{
  "n_layer": 12,
  "d_model": 384,
  "n_head": 3,
  "n_kv_head": 3,
  "head_dim": 128,
  "d_mlp": 1024,
  "vocab_size": 8192,
  "activation": "swiglu",
  "norm": "layernorm",
  "norm_place": "pre",
  "norm_eps": 1e-06,
  "positions": "rope",
  "rope_base": 2680.0,
  "rope_fraction": 1.0,
  "qk_norm": false,
  "attn_scale": 0.0884,
  "bias": "none",
  "tie_embeddings": false,
  "parallel_block": false,
  "init": "trunc",
  "init_std_qkv": 0.0298,
  "init_std_o": 0.0,
  "init_std_up": 0.0298,
  "init_std_down": 0.0,
  "optimizer": "soap_variant",
  "lr": 0.00198,
  "lr_mult_o": 0.613,
  "beta1": 0.95,
  "beta2": 0.99,
  "lr_head": 0.00629,
  "grad_clip": 2.0,
  "warmup_steps": 200,
  "schedule": "wsd",
  "decay_fraction": 1.0,
  "decay_shape": "linear",
  "final_lr_fraction": 0.1,
  "batch_tokens": [32768, 65536, 98304],
  "seq_len": 1024,
  "doc_mask": true,
  "train_tokens": 453100000,
  "steps": 7562,
  "dataset": "wikipedia_en"
}
Each number is 128 + 24 x the weight over its row's rms, rounded and kept within 0 to 255. Layers, rows and columns count from 0. Numbers have three digits each. The size before them is the row's rms in percent of the matrix's.

# down: layer 7 MLP down (transposed), 1024x384, rms 0.0777, rows 358-388, columns 192-255
# gate: layer 7 MLP gate, 1024x384, rms 0.0794, rows 359-389, columns 192-255
# up: layer 7 MLP up, 1024x384, rms 0.0824, rows 359-389, columns 192-255
down358 109:155099129099168121158131084141143085108163148116156146116127096097132197149118172126109146142144133129086138138154123114089101129160122119149105099117138143124124154118093087132133131147123142
gate359 096:130141109140152160109103074092156125131120103116165109153102133143075128131107141142096096119128106118185122152114116137141112139134136137102115096124145116136134120121105106143082159141111133
up359 096:100100141166113124105103147136121122161109148122138123121109142142178126122110125128173112140170192132132123127173147105109147108127098160116106101127098124124137093106124152110090174149107141
down359 095:125104099130123135123129126138112146120144094153143114120132110135140116102161114103125190165129091104141139114142129080136130113110142097136138136096168130137101159087135162158104151145133084
gate360 115:178165133172153122066146085130138115184089089107119092145124123105161123148138152158120110136132127105109116108116138111124132119132087118127141148147154140123148105098129135109149139147128114
up360 115:142162098147156147125123135174144166120112137115106123111116114141166119119107131153108125116112106136076116155103094126179135111105144109117135081159141132183147131125123165131136117150145154
down360 107:129149130189146135119099126118117125153116092106187096111129152121198109093103144140145109134109145118136129161128085156131136165161134122188169153101145134155125139142114181115133084125134154
gate361 094:149139138123121140145106124132120120159101132117142124130137140121109132151157158113147128094104114115127122118119139175125110070121135144088187160165129143170087140079149113142103118123149105
up361 096:145130175121127071141161099122119121154119103091122171121160142121120124136141170092142165100136122130162119097161080108129162134124099154116148136116150096127105149096133087138125181094133151
down361 100:113176118112104106118124132047160140134128169162143111092137108110177108135133092117131081108149141088137078111141092123189125132107112144130098087116118149110090111145135143166151167091150137
gate362 095:114138092135158127126137157112117083172107142157088133141125103125139127101118175111178132110091136140084111131108141089146125083161169075134148208129097162098138099116142103112113131140106123
up362 099:089125114127097176107132119147122143109100160116141132117130129135122150152142119202158129135144102116148161096156151114144113133118128118165127107142111126111131141160116116117149101152142141
down362 094:111122148121151100111122154127118137090139121110179109153101162124119117125140115125119129145084090102147114096094155119155143111101137160116065139165160113142111110119126131127118107112137151
gate363 096:139143126122125139150152118184151154080088118152126130144130125094127157150117142084151114107154114130087109122130132156110135116126124110118126151065154159153164112173125120087126081162118153
up363 096:146118139178133117134122111128118142125108143104122150122122163132157093164122110121123134162096114153137143147143145091095132117116157105141117127182141166092108129145098142152105114159095099
down363 097:127125111095143155144135144152112083129180146127169131132121182134122121103105117139141145131125161150100151161170150148111111117123142134149134173133083089139126152152184149111106113073108124
gate364 098:139154090093162148104121117111132112125124090151122125066099135147159127142118157104102120139127157123130135124148115180146187182157122085169096147157154107110109114146143121095138118133105119
up364 092:131127111097167124096097142144099156089109171096099189140118096139123116129121098140114114126139125156133122106163113162144091189108162152169189122125168135088114141163154151103170129123105146
down364 103:079156137135112104173136133140153130152116141133127105069122158083135094139126124121083102148146165118139097164098101182126144143166133131146098149112159187125127138157148107113113129118082137
gate365 102:152144099134073159150125089085113138127150141129125076120160127116130139120116117159084114121110119124095144123162159127082171146118141123156114137126134144127168160170137121123124078123139115
up365 099:159139128113141079150141106112121108086160127133132134172159131120115093101095125140154122169154093103145097124094078156122167154140159146100133071203143087135157123122102117179145206144138137
down365 099:154103163118119137126097144086160083173141118139151112161153124101138128118114119167125119131134138115134092164085158153170170115118133076104093123121114123102115106086155082138126133143143166
gate366 105:139162146122148158097134143123146173121144146124144118156126170153144108150131071133144144127111125146129143097094112139144112100125088131119152102108128121129146130086140131128098137103138126
up366 109:112138125166141120081130110191104123128126112132111131122141107145162132154128117164115097112176129158113112121123119131146145113081108178132145117107135128074145132162173111122139168142106141
down366 103:110088089134103159118118135176072102142104150160111152114115143186129131185135143105116119144130143096129100124149133127111155134129165134148119179165158090091119116127131119133131127106081131
gate367 101:148100105133110165083120096103107139126125154140082121088128108071145108085113156101158122103149128133153117146147102135087123092101146084140100162141104110127120115141127134103099139137126095
up367 102:141136047100113111153178093135152092138124147069060118127088093118099128125130126157151150130136153152136132144145119120134167152143107135083150121145156071147133098100110151114114113142133129
down367 104:174145072145125120098117124150158135089152131141113147128138088133126089116144108133132161131075121130132085102127113122137143094148093149124148094143141138134151146106116122162147154122138123
gate368 118:177136126080129128139148109108151157075170155160103135095131112133117130076142085120138082087116165122116125123130118169107103119135121153110157079126093102173157142111138142113116139160109121
up368 114:110104092155115104144104124134104086158126127151127122140161147108133144115115162110067160125164110124136119168182161162136116128105076156124137129151168112154103091155144180112110091133087113
down368 111:118114136147116139120123162163150136112143101121159131116154140147134128094164114132073105119129141111147110124147121172164128133103161146162095119130130150126117125139108126152117130113104136
gate369 106:133142123101154116115111136090119189126156129138124173169101162114134174145092146056173117100086157118116126118173111109140095130184142144099144094133125085158148142102127092129132147154105089
up369 114:123117167134122135107131080132132088125094072118179115136141116110134115104132147102121143116145100148141134123143146134097125161164135167169147106133150167136097106165123174139147117148097156
down369 096:129156112133149147163110127129144178135135135144170166132110113091117173154135159121102096127137139091129128154155129131129104105140138116140149102156098088154173151134148118147109141127124128
gate370 098:172164105096105153141141140088123128123129110150155148138098136098135149151141121137130122172108149106115082139093120109135162115109157139118143133184124122116119145117188110101125163150116128
up370 090:135136173134109122115146092107125125127141058123091126133110098147130092110130123146104102129128101156127181156124156150119140133130143110139161151112168145111128100141105137099120106125120077
down370 096:137136124147112114133119140098140145134105129165114145122117139114113163164149091119114126138130119092139164116086105150133136107132132168134186113130102137119085136111142122155085157155134105
gate371 095:138098138122133130140111150117145129188124146163106162139113112158126102138103123119122147105089091131136128127141093138108120175192125126139125149165136136098142142137095164138102154143117147
up371 096:154131133116149105171129129156139115145137137124092149116171109164124119151153163158150144130093097175131192150118170128113145149092084130122145143123127176138076133149073124116184152161113110
down371 093:149149138127192089105127099095139137138124160156127110117123108150142113144120126109130116098168139129136078105110144141133119125109136109113128102121174126088145085128155103119180119118085124
gate372 100:137121147095127157131136131083137140129176090106138147113146132124139173104092139159099128135111167099114106113156136100128126119152143166110121078124102116104109084129152107141163100088142156
up372 093:187124135118127102190070153107120136115142102134144122122130146130165106065122131128098146109119133095109138125159165125147108131101154118154112122114142134128092159137103127142153081109119110
down372 101:129104139166127108088127127146136177133099131144141130143126154116089136147125143113132127116165115127137141119128118134158148112107129130125123133134147131087113201117116129111184132153138118
gate373 112:183153131124139115112172122119160162125124134103136137121177121117118142131139158136122163150109175132153102169114148145094138081158151168140094161125089165119114151167133132137153169112114122
up373 112:098108157128118175158145119091136108137126129104152150131148165150105096158178081160157170110107123051120105154153133138118136126117145148124160154118113106097119171124122137124150097128164126
down373 106:137129141105126146125136091107128130164133140163123122118138131133117130146147133111113085164107096136111073129144142139139130144117158129149118152144158080128138129122170151112157146104131161
gate374 096:125104143151103117088141119182145168133137136154099116119109131083164106117086095110074105134108136129153147179109114131127120149135132107116088118118112120160147159137133100117101114175129198
up374 094:131144111104140120146099133169083172148155119105133092127140124163091154122122120154166102126123150123121118131073109129130138150132139106110185124168085156135088159145149132121146128089099139
down374 098:109122189135117097133091117113131114122121122135147122107127148131126159140108176138112159103158117093138112156089132100108134157132165125105180134140131149144148145131125154104179120134108110
gate375 100:156098097065158132141135149141093129092089115101091107157113119171126157129134181132139108093118159127111140152124169098098113143145084136134147140162140140118136139168157108106119167145136105
up375 101:135122152121148144131191083176112102132146117151091101099098131100125162082103111134141105166125154092160124091109121149159149116125133109148123130137143086113093089129133120165132113131084128
down375 101:105140125144115122117139119134095116160171124112127148116073132130143144126092128119150132141145112163126188096149111137122143114183106127142165120120139067093136137146152123118125123103145141
gate376 098:170118150142086175101132161149132124097117137140086128141113190174088121131102119113134145142139127169152134097126116108126145100138136140110143124158103129085119135113154125100123134110119166
up376 097:123142144119130112140119089133167099132131129135089147107108072124142096132106124139169110107114151117152099123152111123127122171147115145102131112146112138111118094113110143132139099171142132
down376 098:089131137107132117124087144098117084169109111103121126076094122100172145106116137114150152157153159144116138140124090126150149139124122161150156086118162160097141128114126137148121176129132127
gate377 112:122157105114142140112164151126156110105147150128157156100108131160123107095123182108147122122137111124088123096134105145140112096142130119087110107140138099145180165116116140148118149139135158
up377 122:129167165083148131131161154090119110162117124107107148128134160127119139125094107106137073139096151147117169176119148136100143091101084131124107091133198130147185113152133123125155094156146125
down377 103:151102104138090142103106175134147087143110104130126132097102167141154114108178134120180147139167130127129141136101138100175099126125157124112110170140147130151115149077122172147145165131125137
gate378 094:199165132150164146129096136137122155139121101128050123107129138148148075125117162169125141067109113118148127132156142121135111121097119143160130101118078167118162144150112143084144156138111131
up378 094:114105121108071077147139126119136128093151137117104195114123141101142120136130069105154146161124152144111151160146151144076119086092115138149100115137137161119100075127106115144130103120157075
down378 099:095136158130091147121116120111127145132134107141080092120118104100143120113134108114123118130122115122147170121143103109155123126133135127169156137144105130154122138094120105119157151153106147
gate379 097:104114135159145132147084144141124132140120114208126134182138180139124129165132143149132130160147129126108162117122145130120106117127118117093128097112150094147144078125144113145109131156136152
up379 099:130097144140120116130134081118154155119105140075128121164143122115137061112101121119185167111111114124128128155171166128133135137113113123154162109115111137138137137130160127125152115117165136
down379 103:114124139133146132118137153096130121112140117117125138111130139143138142160130120080133097131159117147120125125141164143119168129112142120098131106133127090120159142117128088153084118120130113
gate380 090:118109135172112121140154095112135138139100110150166158132153134160159139115184160122159068109085137125063141147133101135129140113138117132094098139141138072098111100114111100128144150165079134
up380 088:150148087158122131158153117103146094131133112170128108090121114108119131117098131134150123119144136118152078132151132111136123154092177133110119127136084120135096167107130119138139145136106181
down380 092:118119088146095129143114121132130141172132109113152143146113116121121094132131093105108115135165148138152112131045127124106108182098144131170107188136129123137102130163135092122136143120173134
gate381 107:136189120156150124112105116117129100121102135120105138133148137158105109119167144147107159138155178158163142147126111088125161133118111130149103171167186127163120141102152116164141140103116122
up381 106:148113132129108111144134119127113139143134106116143139067118138108126093145072119114146093105143153116106138097108141126129155123094132102109151135078119148117132123152125088118174077128164162
down381 110:161092119157121155109126165141123106123117125095095115155106139145093132148137143101143103153168128137148149139113160135148165150131162166159149147127113135113139135144126076135115107153126097
gate382 107:173112146127070147120109144114123105135130121145115099167112123098164126139142072119130098123141087144132136135105156112134115143135167117114128127130133155148142102115128089089135115093141111
up382 104:148114094107141139157140132123142136098113136110150106109118097093122126150092117099163135163121123152108127108112107126144125137119153143166148071113096115125157100132108119108118126110102146
down382 101:137108132116133124145164152153110117102175130158110099103114134104132140141159139124130162102147092133099128130133126096172125116132140136153154113141112145123138106100123128095119158108172168
gate383 093:146085147096147144102099115127092121156156106082130129127122126135099119124132104146113192106119097120152110144118144118134104137117146137152144130159132134099125100123118142157115119169106109
up383 094:144115138118164144137140147110177106134110144139118122126167119118154103113135142144130127126125117165138099131073109128141137134127165114144105105132111076131068089118149134152154150127146185
down383 097:168154125087087100153129140134138117132117111147140130116090140142159099128131144131083083110123120136151173125145158122126144156129123153107146167146109138128134128154103090083078110133129081
gate384 103:163133144123094132138108135157060117145111089142146140172147118097119157083105122133164116149135157143166189133140098114117107126144129110140144125179146104128136117114120117122067133157147089
up384 093:113119097119183139108163143123118129116124126182104126098162174146145098089157126120118099143142109127123120116114126105116129140102142138125122156147138123145079118082089146107157133081154104
down384 100:123143088086117115121121147093177139136131139144064063140121124152176085143099112127116131090125100084128108144115162076135122099100116121041122141110123121157105124136143134157153096154134118
gate385 104:087164110128163110130128152149091104104111098138115156117171118151144109122151159106121121136165146097090139140103115116156114100103116168113085139158139105107081132089122136148184176085124175
up385 103:122122125140140122100124160146127146106170134142153126122094151122138146126081095155092157134133084137128130057117195116141145126143118121131134082114118141128166137129135112129091101174146160
down385 104:150156132134155072089110099131160138120104207145119113166113122128126118130136142175127122082121117110171111111081132161107137114056140129128153101088145146156137141112155109121122134117120131
gate386 108:165165132130117125139144141095081135164122081160114093098143117134159130127134118142119131132142093145083145157126150140094101105180101130119082135170143099111156131171105124116104145179142110
up386 103:163137091080063131131098135165167105146123143078155125134086138106146101111085135163136121140111145100086135133155182143142099129144122139087090158156146088110087128119127132115098146104136127
down386 099:080126125137154115160148168136114205114107140126108111122154094131115102159142139162118141127094121128155121146098105089085112152154145176132146162149131159123164118153127127142164140101102101
gate387 093:158132128134157132129109129098134143115086134138123117180148107145090173117167114115097141168126167136159133139105116129172067157128123161079133119117147095070089085085091178141130124113113149
up387 094:142111102104139183130124161128214123173142159140091141099133087118179126130122117088093161189134150141114089127197115105122131115152115092155106111139106142142091118133154130124097124112118151
down387 095:143121117117145117151131142160164118106096112168152125143131149138160173140148156137121153094178131115093167114131131165172150095122077168118108158115129160098130080128160156137144097089093117
gate388 112:099110139097144083087101111101149127114111125112145166134173128146112162151150119098122128138117118097136109201113153155124134158152167080111138117171124113136107136081116195155111127124125077
up388 106:052131130164128143183120117095087085055108108162106110078108163119100148130149115141127160127139127112113095128072137056124089110137117123159121138131144097106134140157085140103144120119122125
down388 103:140111174164163115114170145125126092084108141119113139146155166145122133143135120113134116102121160087116121211119142113122129116128127168130135138124100088161147099134140161143130181119155138
gate389 096:118123107115166114133145113127152114118094155159144090149110163127105143123148126092094133142136122160118151129165121126159108133084136179115103168162121148164160161092112090147140115161161143
up389 091:105105140165131137130114132098110139099112121118115099148106153148153096161128109130141105131109125094095119135131127155167109115136052146101135117131029148096132121096150096164078128128163126